Part of a small language model's weights: MLP 512 tanh GELU, 5031 steps.
Each number is 500 + 40 x the weight over its row's rms, rounded and kept within 0 to 999. Layers, rows and columns count from 0. Numbers have three digits each. The size before them is the row's rms in percent of the matrix's.

# o: layer 6 attention output (transposed), 128x128, rms 0.0437, rows 107-127, columns 0-127
# v: layer 6 attention value, 128x128, rms 0.0865, rows 108-127, columns 0-127
# up: layer 6 MLP up, 512x128, rms 0.125, rows 0-3, columns 0-127
# down: layer 6 MLP down (transposed), 512x128, rms 0.0348, rows 0-3, columns 0-127
o107 088:552522527508562570380507510486447523507469484430499542488493474418452539512492481520446557528562493546413492423475485535500520502516503484556457494550591577486464493400516473560535505545511440472538455446562540496549501508594494520445531473502500457501557484527496477525529484506459464488445502476460479501548485473566459469479426455479536533447552518495526512529535476518525526467487
v108 097:488467469491547500512432491474464531455403501455486477450503541575508499545591512571432529414525514489520494542521555515527489472486537513501432456483528508515554562454425439557490454462556508519500460560489513515582446480506566463490546431588471515523507483517498502514390556488522461441506534518471579478493498491485507464509517486548457508544532467470504448456499533505536577484487
o108 083:507480545499508430556537403527494483521519543553505446458438420532478545544465478464475471513513459520457512482563515513502492491518519545447513496535457539553434487496537549540536522512473428563465496503523527500451499423568589546542475485516550384529458481519504577502575510478509486528516529431438457476534467417500553570479477445488480502457505453510463534527539493553520482483471
v109 100:504443463567496513463559506565514580485432480437486446555481500535493497485501508543513498526491453464591513446497460529507531498475504490477561456481578528553468521520535442450553458479518521479459519565490504527471510495526473490555471557528543457451523552557398539459488519516522501479514450408544513564406571486447511455527423502461542451480424539488507460502481513484496464448466
o109 089:479559483499472498580476526424507428582561503492496461508499534406524479551526504407553438449520491499457472501488491532508459498507482471493503541500478492495433538513434558527510493527475526536431504534527535443503540495457539455468591508542525539512474463505622498505563574488475495448446538500489573461519491530494493456490485526459430465497541469563418523463498511438514539540536
v110 110:488471513564541520530542458536455552529433477520439448535504464454401556520559431448522515516469476516463467552474544487498505527458467500500444572483501493513456509453551516473525417510517516487486427551471443469585550495410560477499452493493500471482480514525535497550536535501568486480590457465564489482490459508483452484439524540515535463460574522542505565480565458473525443506479
o110 084:475482439480484403445544440488540461444523475483486471511487563547530501483546465498448506440499517529522525454514444478455456473509514516558534466650509535448512484563433536510604533487495535473509507416525538528491513511496570538520475536496529573460499464539541549561512489446494504472453531505491500452456461432487518413516486465497485503586559512550525489500470477518497525456536
v111 093:421511494503452487458504484504521513510483455539472527545506500547518538539473544501494555489536601437420471567475372474452495525518510506465468455464509536552493525475363504568533540452555452530517478439529532548528546471444512438559509509480464513526470527494499482523564545524533507416488522422489519528484463458518493516571492458546546489485513515538495492458546503476441548534525
o111 080:488461509490563490497525546542568550529493471491521482500423494544532538534509481501459475456497464602469506477584480531549519425446535497513500468533492478530578552450539466540425511534438565485473511484466522504524532497468493512438429473518525504528454512522537472458522482493488470610485526585386463549474488519434495507438496507488405456549541527488532473469536521525509487442446
v112 102:449505495530502606522506538478556586512460473553603545571513407506490479464504494518467475468505509532460552496536496484531523460437518479518502545525464590517427505491542559525511432494477500432431552481497436509457480470461471523491493507482478522469547454493552590447495483491450479494470448470483549489497546414493484569445472453500567489472537481552563462500443496486475508494549
o112 089:497517574512621502602481477446425479515473474499420461524525524531464500589455424498459527564516526467497513510464524527473545557542490462509509451475490468475499544493547449438500470547464497462556446563558532461501505503510516519532442506469521540542481561491448492526536502497537473508543499513449503484431460464445499437489538460502501551525468501447460506520481543483435517489630
v113 096:438498464553450522515476520491544539451515500472545492525435455499510537462511428523536555440584527554474559497437499559537553511482557455461485488488560468440455546549472473505532516527516519457504554544493529458447555423535455530449528507487448524501549505500475479515496491480511488511498519451526499461575516427458402448544476466472493545478478412511460565589466566533507478477558
o113 087:544581411482479522512534429531420511494451505474489487502520544479391479551462523480481447541500523493509466492534617459497473445448490520490527461537512519550473473542540469501506477533415501495473497447504454496535460507416561486556542592476554512492480564486531520519573493530525526505423454559539443518493543558492517554455518423497505458503502525521509473439549528475463478524517
v114 110:537477508486455466501577447530437504500486543447486483504444493492561470529464563502507522526471482486454515519484505523467456491517500471493490514561511525497450456594514501539492546483468546512538481542504535450550440619516483512490534457474453397536547521575505473509484466469475497512540452563477573454483514506471471533425473586571512414497555500491461475569587494415497503474466
o114 098:439533510515455452438495475429588451549509492520541535562643533514478552508461510557458500451489494520543512506494529470493541532510471463498446488516458422551513493463477519452564465505497407521450501506428478507554474433538493549485483543465555515507480534531478483515470549460546473579463521462426489468528484529520516542501496492466463509518485633518516517529445442523482505468514
v115 104:527495455554503519573490516447454478536437487510465492515526486553506525486402426578480471505535586509538512512579502490571513533452522428452462514558509457456601520444530509531492476510451573491468450469525441502512434492559502474554518496530465535511488559520478488471485544492514585513378483492438540509514476520466546557464460423515506460485442517473517500454493479486516513492476
o115 085:506535549402557437544524536490474559462549491488525550492484435505501474509512573489503565526526466619482499458437516506455480544521585522514516539509560533506448514485460448458500446448475446416526531553522599436517502444465494528514490473516549483554476476463478509461518550564505460478515445455514453457523533510495469507481496497437516513555454544561483456535430493465454528491524
v116 108:516485537461574488506479450563520540392517498549505492457490535549550479483498457472499539441542518480493547528500552516500517492465478498511470564433458453497550561473471438582485524508558578555477420546542493508524497528509445511443507523484435518549557517426549480429466546496532541454503552485501479545560521462462521508460525527452474444509596494499421443454492470530454514494542
o116 088:505497561507515457514486544420422464587465523442515551444500468501561520511509505491515467478509475489515483468547441477550455461463481525421457502505479525480509437478569574566491475551439448461501479459444525420468483493541554529630538549506502512543489511508459507561515451558496465504529479452552539530464518500522567554448465503493473517432484510450520539589505471534501543496477
v117 095:497507455478409454429515494469405401434472511472527477536464468481580516498460487504451500561476548435471497474503469584529584559543447488512429542460525538472502538541526536521420502540494460464515565540513483467539515477470529477525506486479472502551468402544513489508508448467498531574558481452479477478522533547559470561496491527529488486491519483573471494532517580465528523534524
o117 082:525528476544543482492489480470477530525508614447501475494558540540465468535458534526424499446502466515577453457508516488582560407567507554495537486479522508591490490447518485412482493516552511576471511540465502577478466527530486522479454471589481505502516493444432463502447526512475502512467460464543472515473534482480498496479499496511449517462463550554450459526510542480419599450481
v118 096:586489406485461469517528516424474460490517533581559431518514498474546554520452470450474468531490463496553517478472481572488437565486560462496472501482488451481496467533404495570494557457427492520484561519588533514496514524524420516509488538417501584519486486534447517522483555487496500510475471578504506500546477575505481568489498476487511541467519422500456445541508535541466514479483
o118 087:471482569510430533500396482535469555501553455501506569477407561528507492534494565577513519508556542461366508477513472455510486509465491553495506501445487491521521512514577490467406480483534551487517474446531510430529535460478522488459516477537464485508493462484515416459520497502476495502471498438496484516466557456553508528522471540529530478565461580606521486512503509479482450543543
v119 098:558576522558439524525505475491545508481554497487544574490461470398526537496536522549479501450499482586497525527552485507499511548500533483498508471507495491437515479437485492509498512435476500544531521558567414525449544454444407514503473580414490516496470545475464545430473475548520550505449468482532497474463543462440462579477419533562532527465514516448430541496496493535521515524494
o119 087:406483466448524512617471466479459498496483518437417517504567496543475459537558495516530531541510486519564498544447466459522472489523558509451515479493520493533484524527567449522503502504513496470469487446487498478499383448510533536442511513463547441548587494470486434538496517472527505472469513534427520460505480613565533475557517528438484491470514600545482494544483534463482465483523
v120 095:537575531546480545482511506554500618536421501501490487549482560431452541444570534538487481495448567474475438446508458463484491472483534439485487532477440428546520495437469562499445500441539490514483534497461532565503480536485474477520541456477503453420534473560497513513519526481449566477571495508490482513466545471529469471605557445532500501491468504486515450480493511553516540558556
o120 088:500440496506615482492560483492515450489524496445468506512463485564520572508515424492483506466530516455543557528529576497519528461545482514511468480579479511452472522469538519434474429508637536517546518484579514517475507492473528462448491509469507426517527498439530512439530511479468454556501466518416497481536519430474518475454462502523536586529528470428494556480454491460472564521468
v121 098:454474539542574578501539509479498504516469438527454486490521522426529503482509531537387519496517478495503489512588474487496560526569487525499493506557535463500518530497475469501487495523477402494471436530489516528527476569521525527500469470498428526525477480484496531458449524556510496513485479516417439467487442478507598499479490441519385463591482498577505559448471465588532479523443
o121 086:498558545495464440546582545464533483482436623566479490490475449523457602527604534477528516511548508495437532482490525499469465465550507469568534468436457450511479444441457498553511512453466520474526497510567466508441473536476544495487474501523541414439500526491549460528491516491500511496493463485494538461505506417470497541457456465533581525429534470522530508542544516462509525454501
v122 107:501514443428484510505570551479526478526539453478440608462471453486456508538441541498484465481582486478501520518533523511530523488425520554497537501449491524530448493516506519482472524514500480531494477464539501469508491501494523498472467501521427627484552426444522526455463441497485467521436578535543480471454480502509461464506500571462497503521456469470610561591580491510513514580467
o122 097:532428521561379515459420505525503486466479542509478493467518545521609516478554489502534511612464497498501482460426516467466527527551520504469537485459478511476488486562454438547541465505526522427528451510458487554512485504516510500456504534456478393465411531405537523483511513542510514579477493528516535571488498500503473526449503475483490509494511431518455509493544530488527549562566
v123 096:444535539498496471437457557461514546528435429500512522537491504543521569484432535475525468441490553540511493492504523491553594499492496552550528396415490441507518504486474500494428543505531442459499551558520496480445513464511591559479479480475533568467552492474603511488481486551520564416472490494504402504490477474484517486566494463532507530474556491477446501464486554502506501483463
o123 086:537496520526444546581511401486466497445563522441500477534466499531533521447536428549567533503465476481522466480504479487516479528525495440453440462500546508502508492474522449442491493512522545522490425513535597622581533548531538480534507483473487431511503541553484464561482559452426475470499497491512529473473524560467542498488492527477489456489511477557514480505482416589475460515430
v124 093:425489485460500523435535498482401492501540469562462506466483480560471511499514469500560473538571523446542444453542485461507458481515522503462486485472390507526452477489505436539530578523529495516469467517492494424543525495561501534454438442572495553495502516492546471500478506424560557575533455492521464469504462518559475489488512514483473541522460379539553492537460522432534521497438
o124 076:460552511490505455438506498553464473529474571473537497520472552450580468441410530501515504546385532494445567520526508603524492523526449539502518503556518464531490565493486502426471398478459451486467485533458551518527531549486490489544502512481474457469503510542405432512458457543547479466469478525470545525448558472521510474496504525594522522509573539467465478499532480517476541503489
v125 105:519506601448517486491503521449481524480534463501503457451520465447495497454421550535582529465543511581552519497499507482501539518484507532538543500462535551511434486515492534463482543509479469471503564429439481552477525506419536541490442490480477513539490430471510571497512453514447537488556512596535516482456494513515486465536489573480535535461526511474570500581454425465559504396551
o125 094:422478437515450520457475468468514494544540424506438559487516499517429549527484507411538560485454541501485520543531478518518530449507547493428510551450502465465516543484433497490529472475496501467499522555528542586485413544499471516512554464467542536427472463435527550526510509480514522513456511472607471493470520513397503555489554446541439524534557490488518492442536547552518553497514
v126 098:477447445549492491501519522486496467619510461419457470505476551491482477471538475548469483442511487482425486530512463543453541547534482490475550519532442500535501500505548466518547473568540442475543470476462491489459479420558448446507577478485493557474487550483481542431494522546460518454491513506477589477520541482481445518515486500440436491404519528574566554493515500520581487422495
o126 087:516484436430458453446505474539477516450432454476495536541474424538561516500517486427580485572535558509541562504447475535536526471480519470543533563488522506504482479407508533485517505485559608520416508567471528442533507530428526526491444520505553524556482540437509477526494435473523502544487497545499493482527435477500466564438490510480507500519457500455482482610470495478462506540522
v127 092:565499481493534538562532542464489520491439483515405553446494483501499473519462509466496460439534486544525567474605505462473434512466505455513518536457462493499507550463448439571524467532464503460487413484517556487522513501581506485469484503514508525543463514497456539474529563509614555497472530515451529429552444496438523468491473449475496448482495550563450553508507452503446575559508
o127 076:474525527513582464572451512467498494468536465546502504480491483504497525441453482528486564546524549439446557420406496544441461515511511578438512472520425496534518432565468552477516476479510489497447484489533516501472474443462482477478527497523510472512466506471548518561434512502494501523408448496413516533498577550494505540505546490533583465573544523438525529511550478490566474447553
up0 103:518506518483519539522493541525394519468514429381492463520511455544554468494487509600502504585487505442469488532462532462442496520548521507519420459443508548488457563439528509506530475503497537512478514496484463488485528460468538453447573446535534503441457458561477519493509451455484547500519553588486470571537430512525563566447511518406506496518476508522526511535510482487563487502534
down0 112:494537574456537524523519488551424470457506469492480548507469522501515456496490530485584463499482434487542547539421538486477489479515552464488473472538536463491482534485464520529526523521593502464519557515520490525468483518488506532515479466534532542470455537576461510460588574481595499532402415489443542550493523464460535470468574464534487509457447522457487485451574470464497443503407
up1 092:504506517531431532497557545500537490494453520548499479525449484565539418492502481506464471495466498529564524522461472529461528500532523492511505520571563527496511578542461500534516478495566546472526458515534491445467504422465526466439448517471498648448426574556506485486516475483464488476452504536494471503478573448498533498474477497512493419538481414558506540537415457520493403505483
down1 096:509455464476501476561523447489500468493487514407531541552557510413461511470469512542534503486512582480623568490489536432458510532479485472594503500461442510511495549514454595484500506504495417533528491530470538522511545433545486544463493487496498524487423535442488531496472567515511508486564524504529487410467565501518444472509453524478490469462578557529458473485494556462448506457479
up2 100:442477478495455572565447455619532493497495504527547546523441492470498512482496545520557507573504499475470445496507478489527492488444511441498549584454513447552485484492533447549478538452486475513405515547531511526561560486520375523517469455565517446464473494461495524512480504490475545573507412529532503516427467521446514522576477450535561483526468537465500503488486557484518477478496
down2 091:605466525447457462533495511501549494494434508481445438540417499473498431484529503453494481477479472505541514442533512532504540493447509441438570559433471590527483565445546528477491521542364519463497533562499524461496536482552473467522460515497539522501541497488420508478469487499497478526489558494463483537467493523544526511590485521445436531499526565534484586481505537500464532495543
up3 105:485510513451481501498464442413538555464481470520500474568502475502445526548425514417546469562462496533466482495466488413559460373530458545519572511431584544492554459558493481508558525540468432526482521438503488544505504484470550504436534495541503532550479443509531502494515471521496510481524500508484576505490573499533491521464551464495540521537517483408529542495482448496507507435448
down3 107:575471487540611546528482563523478532546509529437561481479498572494479443496521477519405532494483494531476482428466480537494554532489505517510592541497506545392438533501527473449433543525530514475476480575551522488528501469522462468455539487544527537548551476435476517513564504449567486464500487465469483464441436504496471455523544539476524490512514446455443494468453522476558432507480